From a checkpoint of a small transformer trained on Wikipedia: width 192, 3.64M parameters.
Each number is 50 + 15 x the weight over its row's rms, rounded and kept within 0 to 99. Layers, rows and columns count from 0. The size before them is the row's rms in percent of the matrix's.

# layer 3 MLP gate, 512x192, rms 0.237, rows 210-246, columns 0-63
104:55 40 59 75 61 40 76 61 55 38 57 59 07 50 66 50 29 45 36 60 56 64 39 41 37 42 28 48 32 39 28 68 45 56 73 46 41 43 58 27 42 32 23 29 31 46 36 50 58 59 52 47 61 36 10 53 54 57 54 58 29 58 27 66
094:65 45 27 69 84 40 43 54 45 70 54 30 44 52 86 54 78 26 27 50 43 17 33 33 26 62 49 53 39 48 61 27 57 65 55 81 67 21 62 50 56 41 60 55 49 45 80 67 27 51 58 46 58 68 60 40 44 66 58 54 99 46 46 36
097:75 57 52 68 44 61 67 61 36 50 22 53 57 49 50 55 45 53 64 51 40 53 15 73 57 35 38 58 36 44 25 64 66 54 55 27 64 24 43 64 50 41 86 39 64 45 50 64 35 64 73 27 33 36 69 48 60 24 54 58 35 31 64 47
100:41 43 80 49 27 57 89 42 45 51 34 37 28 59 35 63 57 54 36 57 79 42 42 82 31 26 66 44 56 57 75 70 56 25 12 85 61 53 45 35 48 51 36 78 67 49 46 59 53 54 51 27 49 46 53 22 64 41 54 57 46 67 54 31
098:49 50 53 79 75 50 29 48 39 50 21 26 47 40 53 41 28 60 44 47 38 44 71 65 66 63 38 47 60 50 56 58 49 63 35 39 59 40 32 55 61 81 68 42 56 70 62 55 79 63 53 59 50 38 76 55 77 42 43 68 46 41 38 34
105:43 52 36 64 75 45 45 53 48 76 54 37 43 47 74 69 53 48 53 35 25 37 29 70 61 53 28 56 48 80 49 62 46 46 63 39 40 59 46 53 49 48 62 46 45 54 46 67 60 48 34 67 35 62 23 40 42 37 36 50 29 65 59 59
105:42 51 60 62 69 48 42 59 46 64 49 35 31 79 38 63 57 47 49 46 56 44 36 31 83 51 60 26 40 76 88 65 34 03 50 54 44 67 56 14 59 65 81 60 60 37 50 39 69 32 33 41 39 28 59 42 50 39 48 41 56 71 55 59
105:51 69 54 51 27 54 38 56 45 56 33 63 46 69 46 37 70 53 40 87 34 31 37 48 43 41 53 00 51 41 47 37 52 34 70 48 61 65 62 50 51 40 50 71 58 60 47 62 55 55 63 53 53 32 47 85 67 24 57 53 73 51 40 33
109:43 57 32 43 28 63 78 53 46 52 66 46 71 25 79 48 59 48 16 59 41 25 35 50 38 30 57 57 42 72 23 45 68 88 32 49 44 51 59 66 58 59 69 56 41 18 67 58 64 52 48 35 41 70 54 72 64 42 54 27 61 69 36 66
091:58 56 47 33 52 68 22 48 43 58 59 42 60 54 51 37 72 76 67 77 36 53 79 60 37 19 39 61 67 82 63 48 49 23 64 60 55 32 38 52 62 55 47 89 84 19 55 40 67 50 38 26 43 62 33 73 43 60 77 82 36 47 72 64
100:40 35 35 34 79 37 66 41 46 63 62 55 52 73 43 51 51 59 56 63 56 57 56 53 51 23 93 58 60 70 46 59 53 26 70 79 42 58 43 37 62 53 63 48 36 37 81 69 79 67 61 45 57 27 57 53 50 58 64 73 49 38 59 52
095:59 42 41 58 33 49 62 64 51 58 57 42 47 09 56 31 38 25 57 65 66 53 56 53 64 75 62 46 50 60 46 72 38 32 34 43 41 20 40 64 61 60 50 43 56 36 68 81 72 50 68 62 64 45 39 64 81 35 46 70 69 67 62 88
101:42 79 41 55 77 40 64 33 52 75 29 89 47 63 58 44 35 33 40 66 71 45 52 51 40 54 44 36 30 58 52 53 67 47 51 40 38 33 26 51 46 53 22 46 60 37 56 62 62 49 42 49 56 51 34 83 99 42 43 41 68 76 49 53
104:63 31 48 47 37 66 47 51 39 66 38 40 37 66 50 39 48 57 35 60 72 63 23 61 45 31 84 60 69 45 90 66 54 45 66 76 61 39 60 73 42 68 56 18 51 66 50 56 45 41 36 17 45 18 69 52 87 61 39 45 50 91 58 62
102:63 67 75 43 58 70 47 57 35 39 37 60 51 46 46 60 57 60 36 63 60 59 70 60 37 44 19 48 61 55 57 22 74 36 42 42 58 55 64 43 41 46 49 49 12 27 21 66 28 67 43 49 30 42 39 67 25 39 42 45 57 38 54 57
096:60 56 30 70 61 45 58 49 60 66 37 66 64 34 56 39 36 41 47 64 48 42 62 53 67 57 60 87 23 46 53 32 40 79 49 44 69 76 92 52 58 66 55 67 41 54 35 57 54 43 59 58 43 73 44 39 64 73 44 37 63 63 47 30
087:45 34 28 32 56 55 56 71 35 50 42 47 60 24 53 39 41 61 41 36 46 60 60 46 57 67 57 53 51 38 54 68 25 53 24 42 67 69 60 42 56 66 62 36 77 53 41 68 52 58 61 59 48 40 53 62 35 35 45 35 69 42 63 46
103:64 32 61 69 40 80 66 40 29 41 38 62 46 66 23 41 62 71 57 49 71 33 24 48 51 39 30 45 30 46 44 70 73 58 63 37 29 48 65 48 66 41 46 54 38 54 34 32 15 48 58 60 63 61 34 60 43 71 59 33 56 49 50 75
106:59 62 40 51 58 71 59 90 56 57 64 54 66 46 39 47 31 47 51 23 42 41 54 46 67 62 45 58 18 60 48 43 80 79 61 60 63 78 88 33 74 66 51 56 56 28 69 53 64 67 49 64 46 57 41 64 55 42 40 43 44 72 28 64
106:56 39 42 49 58 73 51 62 37 51 57 46 72 76 35 34 44 43 83 27 45 19 66 58 70 58 59 38 49 72 47 60 75 60 53 37 57 36 47 76 80 93 51 86 42 54 63 47 54 49 61 46 73 30 68 57 56 64 41 47 70 31 65 71
096:71 61 55 62 79 48 23 32 25 32 53 60 63 26 57 39 77 65 44 29 63 70 59 61 52 53 52 44 79 21 48 36 36 36 15 58 46 68 65 51 45 51 75 48 35 34 28 75 52 40 53 45 72 48 55 58 65 42 72 85 51 37 56 56
104:28 38 42 63 57 51 45 58 74 60 49 50 59 57 67 48 32 50 46 66 55 54 52 65 45 51 70 54 60 60 56 36 50 48 40 63 43 47 36 72 39 68 45 56 33 34 37 52 74 51 56 98 48 40 63 54 67 47 60 18 84 42 15 28
093:51 48 23 83 32 22 46 43 59 46 51 39 59 60 63 18 76 29 51 71 35 38 39 54 48 76 43 52 61 77 78 73 43 56 31 65 64 60 36 60 36 43 76 65 53 30 47 19 28 30 56 36 63 41 38 48 66 28 40 43 43 59 46 54
105:58 72 37 59 46 39 30 43 54 85 55 64 37 51 73 67 45 40 34 68 52 67 44 55 31 49 69 24 48 40 56 52 43 56 45 82 53 53 50 53 50 53 60 53 38 44 57 66 65 25 47 50 39 59 51 44 64 54 58 35 37 36 46 33
089:65 66 69 48 36 51 65 45 42 72 56 66 62 53 24 54 56 42 56 84 55 17 49 65 33 64 36 28 61 60 44 30 43 53 41 75 66 67 43 50 50 21 25 47 99 37 46 59 53 51 69 48 74 49 65 55 82 56 51 39 50 44 54 28
101:50 56 36 65 74 38 32 51 44 46 48 36 55 35 72 51 58 45 57 68 64 30 58 50 57 65 66 43 48 48 66 53 50 46 41 64 22 37 49 54 77 66 70 73 47 45 41 44 53 61 47 44 58 55 37 23 36 35 60 65 53 44 69 34
107:33 55 26 56 26 63 40 50 66 20 54 47 74 42 47 69 59 57 41 36 64 36 51 52 40 12 53 65 28 45 51 49 41 46 27 62 69 66 65 36 59 43 38 15 28 51 58 51 41 51 33 70 31 64 28 50 70 48 60 43 50 35 40 52
105:71 48 16 53 77 54 53 30 64 38 31 76 51 68 29 25 56 54 34 49 32 68 58 43 39 38 70 62 05 79 34 49 36 66 26 50 44 46 49 56 47 59 58 37 61 30 35 52 62 30 59 58 15 60 50 69 38 58 46 48 41 61 40 43
110:65 58 56 47 56 33 47 40 56 86 88 47 49 56 75 42 71 68 52 39 45 62 71 46 55 42 37 67 57 52 44 51 96 64 60 54 40 60 34 76 31 30 60 50 38 33 64 37 83 58 42 23 53 29 67 58 67 52 59 18 48 69 46 83
104:19 30 78 30 67 32 43 37 58 50 49 57 27 31 37 64 50 31 46 80 60 49 39 31 37 37 51 42 24 54 58 48 32 64 73 37 45 60 55 76 72 43 41 47 40 48 50 58 41 61 58 82 60 55 47 90 55 45 34 24 39 64 59 56
112:53 65 58 52 69 63 41 63 86 72 56 42 49 47 45 62 60 48 79 54 61 56 48 93 46 44 68 44 47 34 29 80 23 85 61 38 81 70 52 65 86 58 53 51 30 38 63 69 41 47 49 52 19 67 30 69 47 57 41 65 77 56 57 52
101:74 60 40 70 59 52 49 45 52 33 72 24 54 34 35 48 58 44 42 64 45 30 58 38 31 59 37 32 42 47 66 56 49 14 50 50 34 52 61 60 49 41 40 49 51 61 38 58 38 49 49 63 55 43 54 68 91 59 68 68 77 48 45 26
098:48 51 37 27 74 22 23 53 43 59 37 63 55 64 52 45 44 45 52 66 54 38 74 14 56 55 42 36 66 68 88 29 51 46 76 53 46 72 53 52 35 61 59 84 67 56 49 58 44 34 48 32 61 37 59 58 34 51 41 76 47 60 46 53
098:38 33 38 54 65 52 58 66 49 52 48 22 62 57 33 38 54 64 54 53 64 16 31 68 42 26 56 60 50 41 62 50 70 51 61 39 56 36 55 62 59 49 35 37 64 45 43 74 47 42 50 66 80 34 58 56 42 64 62 28 35 43 49 75
089:55 43 46 85 67 56 52 59 23 25 77 60 42 38 31 30 44 61 68 52 60 55 46 59 59 37 47 61 68 71 52 36 37 44 45 34 62 48 41 77 49 34 53 34 59 67 36 58 59 56 52 49 57 49 44 63 58 69 65 41 55 48 48 11
093:52 70 55 62 57 52 50 55 65 56 22 64 50 41 63 47 44 64 66 61 52 69 29 35 59 42 60 37 40 21 44 42 21 61 78 43 51 41 46 52 49 39 67 49 66 61 75 44 57 37 38 50 99 68 58 46 67 37 50 44 74 44 49 37
101:51 45 70 45 75 55 66 55 56 36 44 25 52 24 73 41 32 32 69 63 70 30 76 43 50 26 84 32 36 50 53 37 33 12 66 55 65 44 80 31 51 33 37 45 35 33 68 70 60 40 43 54 34 52 71 37 51 42 52 37 44 53 47 39
# layer 3 MLP up, 512x192, rms 0.237, rows 210-245, columns 0-63
098:53 13 62 53 71 63 41 44 65 68 61 39 15 40 42 49 45 61 67 72 57 52 38 28 47 37 60 39 63 63 25 61 41 52 44 54 56 24 52 43 37 47 72 42 62 57 49 77 27 53 38 67 39 45 36 46 69 58 16 42 52 38 57 44
106:56 55 69 64 51 60 64 54 69 46 75 64 25 48 46 48 37 54 25 45 29 51 53 65 45 48 50 49 46 49 33 47 56 59 43 62 86 34 50 65 45 52 76 55 46 54 69 39 50 49 54 63 62 34 41 47 43 47 62 40 45 67 37 77
095:29 59 43 53 41 62 45 41 55 57 53 67 53 35 60 44 57 40 42 42 67 60 58 64 56 67 38 46 32 40 43 57 64 54 78 85 41 60 63 43 40 49 70 34 49 50 33 88 54 36 48 60 50 50 81 37 50 47 37 51 53 49 37 62
100:67 31 62 52 35 52 69 45 71 59 53 38 49 54 60 51 26 60 64 28 54 49 51 55 73 38 81 38 63 31 54 54 54 56 68 59 59 61 32 40 51 18 60 40 71 44 64 55 50 50 59 61 69 55 41 41 59 50 61 20 22 21 42 36
099:48 46 49 69 52 34 65 67 37 55 43 17 74 56 40 71 63 42 42 72 51 48 79 43 50 48 46 47 41 61 57 40 19 60 40 60 81 29 70 48 54 56 71 50 55 36 56 55 33 39 81 40 41 83 59 58 45 33 36 89 60 51 64 45
106:61 58 34 65 43 25 42 65 45 48 42 62 71 48 52 43 32 29 35 54 47 62 64 25 52 44 64 40 42 34 33 56 62 44 61 41 59 43 62 45 48 50 61 43 66 36 57 63 60 44 37 42 56 43 56 31 87 31 57 59 54 14 27 39
101:55 49 46 39 58 58 21 61 41 70 18 42 20 25 40 63 60 67 46 49 44 54 32 51 40 51 40 56 38 57 61 48 61 30 45 26 69 56 37 38 21 47 49 73 17 41 85 56 42 91 36 58 47 51 52 63 50 70 36 58 42 50 38 71
102:39 66 66 45 25 46 30 61 24 63 64 58 33 34 32 33 62 61 47 63 63 60 63 39 43 51 50 53 48 35 59 38 43 51 77 31 36 58 54 65 71 28 39 35 32 49 44 66 61 52 57 06 50 56 40 61 36 77 36 44 43 52 68 28
102:63 70 47 35 34 41 91 47 29 84 42 54 74 47 38 57 57 64 46 33 36 25 39 43 36 49 62 86 35 42 53 76 76 73 33 49 68 39 53 70 53 43 50 65 64 44 57 67 44 48 35 62 45 42 41 68 29 66 50 61 58 56 55 29
097:59 78 58 65 27 56 60 55 30 42 62 63 59 49 59 40 55 55 63 38 31 50 24 42 40 41 78 36 59 68 66 39 57 47 28 29 60 74 40 52 67 40 61 56 64 20 34 50 51 29 27 73 47 25 67 49 58 52 76 35 66 43 64 48
098:56 67 58 62 37 56 45 66 73 46 74 42 65 44 69 45 31 52 57 41 42 72 56 37 37 37 46 57 49 64 26 60 31 39 63 42 81 55 54 62 66 43 48 33 42 52 40 49 40 32 40 52 48 44 52 46 53 59 76 54 85 63 51 52
103:30 27 22 54 59 57 50 61 17 41 57 52 49 43 70 46 56 33 24 42 55 55 63 48 44 54 24 41 74 47 52 45 43 42 35 20 45 57 65 32 51 35 47 30 64 47 24 50 37 47 70 64 56 50 66 20 48 60 40 53 44 70 42 44
102:36 47 38 78 51 35 54 54 51 67 58 53 37 69 39 60 64 37 45 56 74 54 47 59 72 68 58 63 49 71 49 32 32 42 20 40 61 53 52 69 47 32 67 36 60 33 69 29 32 47 38 61 35 56 58 44 43 48 49 48 35 61 83 31
107:60 29 46 54 55 53 53 73 26 54 44 59 52 39 42 52 61 81 58 47 23 39 47 33 41 61 49 44 41 39 32 45 62 60 55 36 06 52 46 55 49 37 78 55 21 69 59 37 29 45 59 59 54 68 61 40 42 72 35 57 69 51 43 52
106:46 61 53 39 03 47 22 64 44 44 59 69 51 25 58 59 62 50 42 42 65 57 67 39 25 73 37 40 54 60 44 47 73 60 32 33 46 42 44 58 51 47 27 54 48 54 40 19 51 51 47 45 45 56 47 37 79 49 64 56 49 50 50 48
103:43 46 55 35 56 68 36 66 71 58 21 69 63 44 69 29 66 79 64 50 47 41 24 64 44 43 52 46 49 36 51 53 57 45 37 37 37 46 15 42 40 57 40 40 63 23 52 45 54 44 36 51 50 39 57 63 54 56 34 60 56 85 68 78
091:35 32 44 59 48 36 55 37 49 38 46 50 46 46 73 90 63 69 52 46 53 31 37 46 43 33 18 54 68 55 84 48 50 50 30 69 54 56 23 41 43 70 45 60 22 50 69 80 41 49 82 64 60 50 36 61 36 38 44 38 59 55 41 68
101:45 33 86 45 40 45 17 37 61 54 61 41 40 48 39 49 53 61 35 54 40 55 43 93 38 28 50 45 41 52 53 40 55 56 61 63 66 66 72 46 35 60 49 43 76 41 72 32 52 35 44 36 36 46 59 60 56 48 72 65 66 41 34 45
109:35 44 32 65 76 47 47 55 41 57 75 43 70 56 43 70 53 34 33 44 60 48 53 36 76 38 76 77 53 61 48 45 50 38 79 56 47 85 38 56 13 59 45 52 48 28 51 34 51 61 44 63 81 59 52 46 62 71 37 45 66 77 38 31
101:35 27 63 73 15 71 53 55 13 69 44 38 24 53 51 49 64 31 31 61 58 76 48 74 63 58 38 59 64 42 45 53 63 55 43 43 39 43 58 31 64 57 77 59 19 34 28 73 84 37 49 48 51 60 40 35 59 53 24 57 36 59 94 35
102:61 61 28 50 36 73 62 50 55 45 40 52 77 84 42 51 40 62 57 52 34 63 37 57 54 52 66 57 24 43 38 40 66 34 70 30 24 44 48 34 39 56 75 50 61 60 54 47 24 32 51 71 60 38 46 74 57 49 71 42 61 26 17 92
104:47 50 63 59 71 60 37 24 21 62 42 58 50 37 64 60 28 45 78 34 63 33 40 56 59 26 84 61 62 52 39 68 61 57 43 55 51 77 38 19 57 41 78 25 84 59 36 43 54 48 63 61 37 54 49 47 42 65 54 51 34 29 62 53
099:42 52 96 77 58 45 29 26 41 55 45 71 54 56 51 40 44 55 69 41 84 36 38 67 51 47 60 57 71 76 24 54 70 73 53 70 73 41 62 53 58 54 63 52 44 48 39 44 58 51 35 59 38 57 61 65 52 79 71 25 47 59 49 45
108:53 54 58 61 61 64 56 88 71 58 63 33 52 73 63 72 59 58 43 70 46 50 53 71 62 69 57 66 60 76 41 66 38 32 46 38 65 69 74 42 41 37 46 41 36 50 28 73 45 58 53 52 14 54 49 28 65 55 61 75 57 53 57 51
097:57 69 59 76 50 47 80 78 36 41 50 45 58 75 53 69 33 54 47 54 04 47 66 65 38 45 69 45 46 83 68 45 26 46 38 60 43 59 25 60 45 72 25 70 35 66 56 41 60 43 26 64 75 67 40 51 53 57 57 29 61 57 50 29
103:54 59 39 57 57 46 69 33 39 49 46 32 76 37 56 35 59 48 34 36 22 44 47 76 37 31 43 65 58 35 48 44 65 48 57 39 60 68 30 56 57 59 47 57 47 49 59 49 45 78 43 65 64 39 30 56 56 70 48 57 38 46 46 56
108:55 27 32 53 44 33 58 24 69 34 61 27 77 38 54 51 50 37 47 32 50 52 62 35 39 49 67 64 42 64 40 49 28 55 44 12 55 70 51 59 58 79 47 24 53 65 53 49 41 45 34 83 58 35 28 44 59 64 52 23 36 64 60 38
109:61 45 19 47 71 61 73 55 64 55 47 58 48 57 57 57 66 49 28 54 32 74 57 48 70 41 29 55 49 37 30 52 60 90 47 46 40 50 54 47 69 67 59 34 52 50 41 44 43 50 51 51 44 66 34 57 49 52 50 33 31 51 56 47
099:37 43 75 36 59 36 28 52 52 40 41 56 93 70 69 53 61 31 28 71 47 48 41 38 66 59 67 57 39 71 41 57 83 54 45 38 49 81 42 49 58 32 48 44 60 44 54 71 30 55 53 53 47 46 59 33 50 56 45 42 49 62 75 79
098:56 59 57 29 33 43 52 50 69 42 68 48 50 50 54 45 49 57 51 27 60 39 49 47 30 62 45 52 68 38 46 68 19 31 39 68 59 58 64 22 55 55 51 35 48 52 46 58 65 65 48 53 70 54 17 25 65 45 45 40 23 48 47 17
101:39 32 54 32 48 49 35 53 26 56 52 51 46 51 85 91 64 40 48 67 48 40 43 48 68 44 52 38 71 56 59 64 82 54 59 41 40 07 60 33 32 58 41 53 32 55 44 66 59 34 63 71 58 58 51 75 57 54 34 21 34 49 62 57
104:58 51 47 65 60 62 52 65 35 47 43 24 49 51 64 63 55 45 67 55 42 42 43 41 78 52 37 58 58 32 55 45 54 19 68 78 61 65 27 41 80 44 27 67 38 33 56 50 73 62 43 35 39 45 47 55 38 67 39 52 40 31 60 47
097:38 68 44 66 62 43 49 57 43 56 47 49 73 62 70 45 28 47 42 58 42 78 54 56 44 12 57 65 36 57 44 40 35 50 32 27 46 48 38 45 45 61 39 55 25 64 45 66 40 31 20 44 52 68 66 40 56 55 66 76 38 23 52 48
102:72 55 71 64 54 73 70 39 51 51 41 48 54 65 56 66 50 52 67 60 38 76 58 48 82 16 39 51 73 56 47 84 56 49 43 37 41 53 63 65 46 67 54 39 42 57 53 47 44 75 44 61 48 71 69 61 50 31 51 58 34 70 44 55
093:61 62 81 68 31 28 25 21 66 23 34 36 38 64 54 46 75 32 40 48 39 56 50 57 60 75 64 48 62 51 49 31 68 87 44 89 38 67 75 31 65 31 37 64 27 42 48 36 45 58 33 42 56 36 67 57 13 41 67 68 53 44 21 59
100:77 56 59 48 12 64 54 75 38 69 59 55 75 31 41 45 55 47 56 43 56 51 32 48 75 55 34 49 48 61 59 58 50 25 89 78 83 60 64 30 31 65 60 59 36 41 48 58 50 53 83 60 56 47 50 56 50 57 58 45 60 61 56 55
# layer 3 MLP down (transposed), 512x192, rms 0.145, rows 210-245, columns 0-63
100:55 52 49 30 52 54 11 64 75 25 48 70 49 49 36 69 44 32 62 31 34 45 30 46 40 59 33 35 41 60 63 33 42 66 73 14 11 59 37 46 65 16 40 46 58 29 33 41 36 64 49 57 81 38 99 44 47 76 62 37 44 51 51 60
104:40 64 41 84 49 47 84 28 76 44 45 61 44 33 24 06 41 55 38 41 49 56 52 62 32 75 42 27 41 42 47 33 38 45 24 64 58 31 41 57 52 28 58 81 21 36 85 43 43 36 43 44 44 46 55 42 59 47 45 22 39 42 31 31
097:34 77 33 69 49 46 45 24 39 70 57 55 46 70 51 62 56 47 58 71 65 36 45 57 52 65 55 49 62 73 82 66 75 42 60 61 87 55 57 62 48 35 46 20 39 50 46 40 45 47 33 45 56 67 30 45 60 74 43 63 39 59 52 42
104:57 56 52 50 45 62 68 74 42 66 42 15 40 66 62 57 56 42 23 47 46 49 17 41 55 49 44 44 48 70 41 50 39 48 58 36 60 52 81 30 55 52 76 65 59 47 87 42 57 30 37 65 34 52 52 40 58 43 40 56 37 49 39 94
101:42 57 42 54 46 44 41 51 46 70 38 22 45 46 62 57 43 49 16 46 45 78 35 61 72 49 52 68 68 62 32 66 49 63 73 70 61 47 49 23 42 58 52 44 50 50 64 39 68 51 27 47 38 45 59 38 33 34 52 64 28 55 54 54
104:48 59 48 15 71 63 79 56 27 37 50 56 40 60 39 39 62 56 59 56 74 50 41 48 53 31 54 29 59 63 36 39 69 48 57 57 50 55 29 27 19 61 21 65 60 35 36 49 32 54 50 51 43 36 41 59 55 60 56 23 53 43 38 56
102:42 45 45 78 64 45 40 32 49 26 76 75 39 34 66 42 59 53 36 35 66 33 33 62 30 53 67 89 64 41 45 78 52 86 62 73 48 61 62 62 52 54 45 66 39 42 41 50 49 48 63 63 50 71 53 33 59 51 22 64 61 29 72 29
100:46 47 54 85 50 53 30 59 30 43 11 72 28 50 48 46 51 41 68 31 55 48 62 44 81 41 31 43 45 45 60 51 42 39 82 17 59 49 50 57 60 30 63 49 52 56 25 28 54 73 43 69 40 34 61 58 62 51 78 74 69 33 43 42
103:75 47 31 31 40 16 73 57 33 57 32 29 46 47 48 07 46 31 57 44 71 65 60 44 30 55 63 55 55 73 27 50 60 29 52 81 57 15 41 51 41 33 56 63 48 54 33 26 64 44 51 47 47 66 32 52 25 51 31 70 52 36 67 36
097:37 42 65 47 50 59 83 51 40 61 54 65 53 50 65 33 39 66 67 72 42 54 65 80 79 64 60 46 55 68 65 64 73 29 62 63 31 46 37 47 43 66 50 65 45 36 52 40 65 41 57 51 42 34 48 35 61 59 61 28 68 42 35 48
103:29 53 39 10 47 51 40 60 64 10 34 60 56 82 28 68 43 56 26 47 56 41 87 63 72 41 61 59 22 72 59 63 70 30 61 71 38 38 52 66 35 55 53 25 56 38 44 48 59 66 52 44 56 69 71 50 49 54 35 65 48 71 61 31
105:63 28 57 81 66 64 56 47 31 67 73 17 36 50 53 49 54 53 39 62 49 68 56 92 41 59 36 51 03 74 59 32 58 60 38 53 34 46 54 61 48 36 40 61 59 43 48 73 64 67 75 51 69 61 65 43 55 71 40 45 50 60 48 69
101:81 58 70 65 68 66 36 38 11 50 57 34 36 77 19 47 44 60 45 25 54 35 54 64 42 48 70 51 47 45 40 53 38 47 18 34 45 60 70 70 51 53 34 45 47 50 40 85 28 70 67 49 57 49 73 57 52 73 60 51 53 40 58 44
107:77 40 22 60 49 43 48 41 59 32 56 53 03 27 37 41 36 50 50 58 40 53 52 68 70 14 33 37 62 53 41 35 56 61 70 32 63 59 42 59 55 57 39 55 35 63 46 40 56 43 52 44 54 76 57 64 58 49 45 40 45 60 47 51
107:76 35 66 48 33 54 43 69 59 53 60 35 42 43 31 45 38 49 52 35 51 45 49 18 49 33 52 59 44 54 80 27 44 47 76 49 72 65 40 51 06 51 44 31 42 39 52 54 18 65 49 42 50 60 62 56 25 34 64 43 36 30 58 21
106:67 57 52 43 57 77 39 46 61 63 35 37 32 50 49 59 36 34 53 77 49 45 58 67 24 43 24 45 70 63 33 33 27 63 29 71 50 68 24 30 64 52 59 85 46 37 33 43 42 50 51 43 71 56 75 54 52 54 68 53 47 61 60 50
092:33 56 15 61 42 65 40 23 55 24 45 77 23 45 47 64 64 38 53 50 38 45 47 34 69 54 65 65 09 62 51 65 37 57 34 36 45 47 45 45 58 70 14 49 50 42 41 29 57 40 55 59 37 09 61 23 35 42 51 49 30 67 49 40
102:36 53 45 33 70 53 56 58 51 34 21 47 51 58 32 43 54 49 75 51 50 53 46 57 35 51 10 63 02 45 43 67 48 60 66 52 48 38 50 69 27 40 50 51 22 37 32 38 58 59 47 57 46 72 59 22 59 62 61 45 53 47 83 44
102:71 54 55 49 34 52 36 64 79 79 62 82 61 43 48 39 48 63 34 65 32 53 55 73 62 85 53 43 02 42 85 57 61 52 36 35 35 63 58 62 55 53 55 28 60 59 56 36 70 48 38 44 45 40 21 31 50 47 43 36 66 50 43 40
100:53 41 57 72 47 12 31 46 60 41 40 42 66 58 70 44 46 46 72 74 70 35 65 32 50 53 49 61 42 45 52 36 37 66 47 36 42 50 58 33 71 55 62 57 46 52 19 62 45 78 44 42 19 52 42 58 55 71 55 30 51 34 62 47
099:43 53 51 69 37 62 66 74 38 49 65 61 44 44 54 27 44 55 35 48 47 55 48 87 58 47 39 88 33 76 61 49 36 57 71 65 50 29 51 76 50 47 32 53 36 41 27 66 43 29 64 28 63 37 43 41 23 62 67 35 47 45 51 48
104:28 65 48 64 60 47 40 80 33 47 36 41 31 37 49 62 39 37 41 54 52 70 67 52 42 69 46 57 32 47 39 69 64 61 73 60 52 42 38 65 27 77 34 76 63 55 24 36 34 66 49 73 37 56 48 27 47 66 38 62 30 56 35 32
096:29 53 38 41 35 49 66 57 40 58 24 31 39 47 40 28 50 55 53 66 61 45 59 46 57 40 43 49 53 28 49 73 52 34 50 36 74 48 40 55 27 62 66 54 49 43 42 37 60 51 41 50 69 61 44 60 48 35 59 32 58 81 55 49
107:74 61 81 59 58 40 40 31 57 54 35 35 39 43 55 48 34 41 49 64 60 57 40 44 60 47 46 49 55 47 53 43 26 48 57 61 44 62 59 46 27 73 36 41 29 44 18 43 31 56 66 19 48 30 37 53 68 46 60 76 40 35 57 45
096:66 57 46 58 55 30 45 48 62 49 62 51 51 43 42 27 23 79 45 75 47 38 35 62 26 52 38 63 44 61 48 59 32 39 61 83 48 49 65 51 55 46 33 46 37 75 57 32 37 32 34 44 30 81 58 54 45 43 56 51 37 39 77 45
103:63 32 37 61 44 76 67 26 36 40 47 47 52 45 48 26 23 49 46 33 24 54 24 28 53 36 23 37 42 58 19 28 65 64 45 71 74 53 45 60 56 46 53 45 41 26 35 57 49 61 58 57 63 44 68 21 55 48 63 33 64 45 69 43
105:54 36 56 37 49 52 67 37 55 68 47 50 58 37 19 29 64 56 37 59 99 44 56 60 21 90 64 71 44 32 44 47 49 45 57 48 33 32 47 42 31 33 55 30 41 48 48 67 47 33 47 49 68 55 51 45 51 63 44 24 36 64 30 60
108:37 52 21 52 54 40 58 36 58 44 60 15 41 39 55 20 57 43 22 49 46 65 48 62 77 41 46 51 29 73 37 61 43 66 40 48 42 38 45 63 07 72 54 72 75 71 55 36 42 58 55 47 57 82 65 31 26 50 29 49 44 40 71 36
103:56 51 42 35 68 68 46 76 42 40 64 46 47 74 70 48 58 38 49 44 32 56 51 57 59 47 60 51 00 61 52 71 44 29 44 54 48 56 74 53 72 75 74 41 82 53 69 57 38 53 50 33 40 36 63 44 72 51 39 53 23 64 46 39
102:57 68 37 72 21 63 53 26 41 66 52 22 28 64 33 37 51 56 42 31 36 48 69 66 50 46 43 55 78 51 55 45 63 47 21 33 64 35 75 47 42 53 37 68 40 40 65 30 55 58 31 52 59 38 48 53 52 28 48 67 23 52 63 42
103:67 50 42 38 58 37 58 25 64 45 56 30 64 73 57 31 40 51 41 46 59 70 58 27 38 59 52 57 59 61 49 45 36 60 75 55 47 53 34 65 49 56 52 70 55 47 43 50 56 46 91 54 33 60 47 60 56 60 32 33 70 29 77 27
104:55 39 38 63 50 34 49 53 40 48 50 29 67 46 07 39 71 40 52 51 36 30 26 36 61 46 41 61 33 28 77 61 46 48 60 39 66 59 87 54 41 70 47 66 58 39 60 48 46 51 09 31 56 44 44 52 77 48 60 81 63 36 49 25
100:48 40 70 34 45 69 57 56 41 55 49 53 46 30 69 34 62 76 54 42 28 46 31 65 40 36 73 62 67 58 49 54 44 37 54 53 37 25 82 50 46 37 69 54 34 52 53 33 33 77 61 33 63 40 54 52 50 36 38 51 58 46 51 63
101:51 53 32 98 65 58 56 29 20 38 67 32 41 58 35 56 42 46 52 44 58 72 47 69 38 31 48 76 86 55 70 61 76 66 51 69 70 51 29 62 46 65 54 72 48 44 61 81 65 28 78 61 68 45 50 51 68 65 61 52 63 73 31 57
088:30 58 39 25 85 30 59 57 65 80 81 38 53 30 48 65 90 51 32 47 51 41 39 49 40 51 77 44 42 41 41 63 51 63 59 44 26 59 45 49 50 71 74 61 65 73 70 47 57 51 30 66 65 32 49 59 36 42 66 80 33 47 76 36
098:45 45 52 54 35 60 68 49 69 65 48 52 33 42 49 62 27 57 51 37 59 60 61 45 85 70 43 41 34 72 18 43 52 54 50 62 45 67 36 45 25 50 38 54 71 55 50 39 62 46 38 54 50 67 64 37 43 49 76 47 42 44 71 33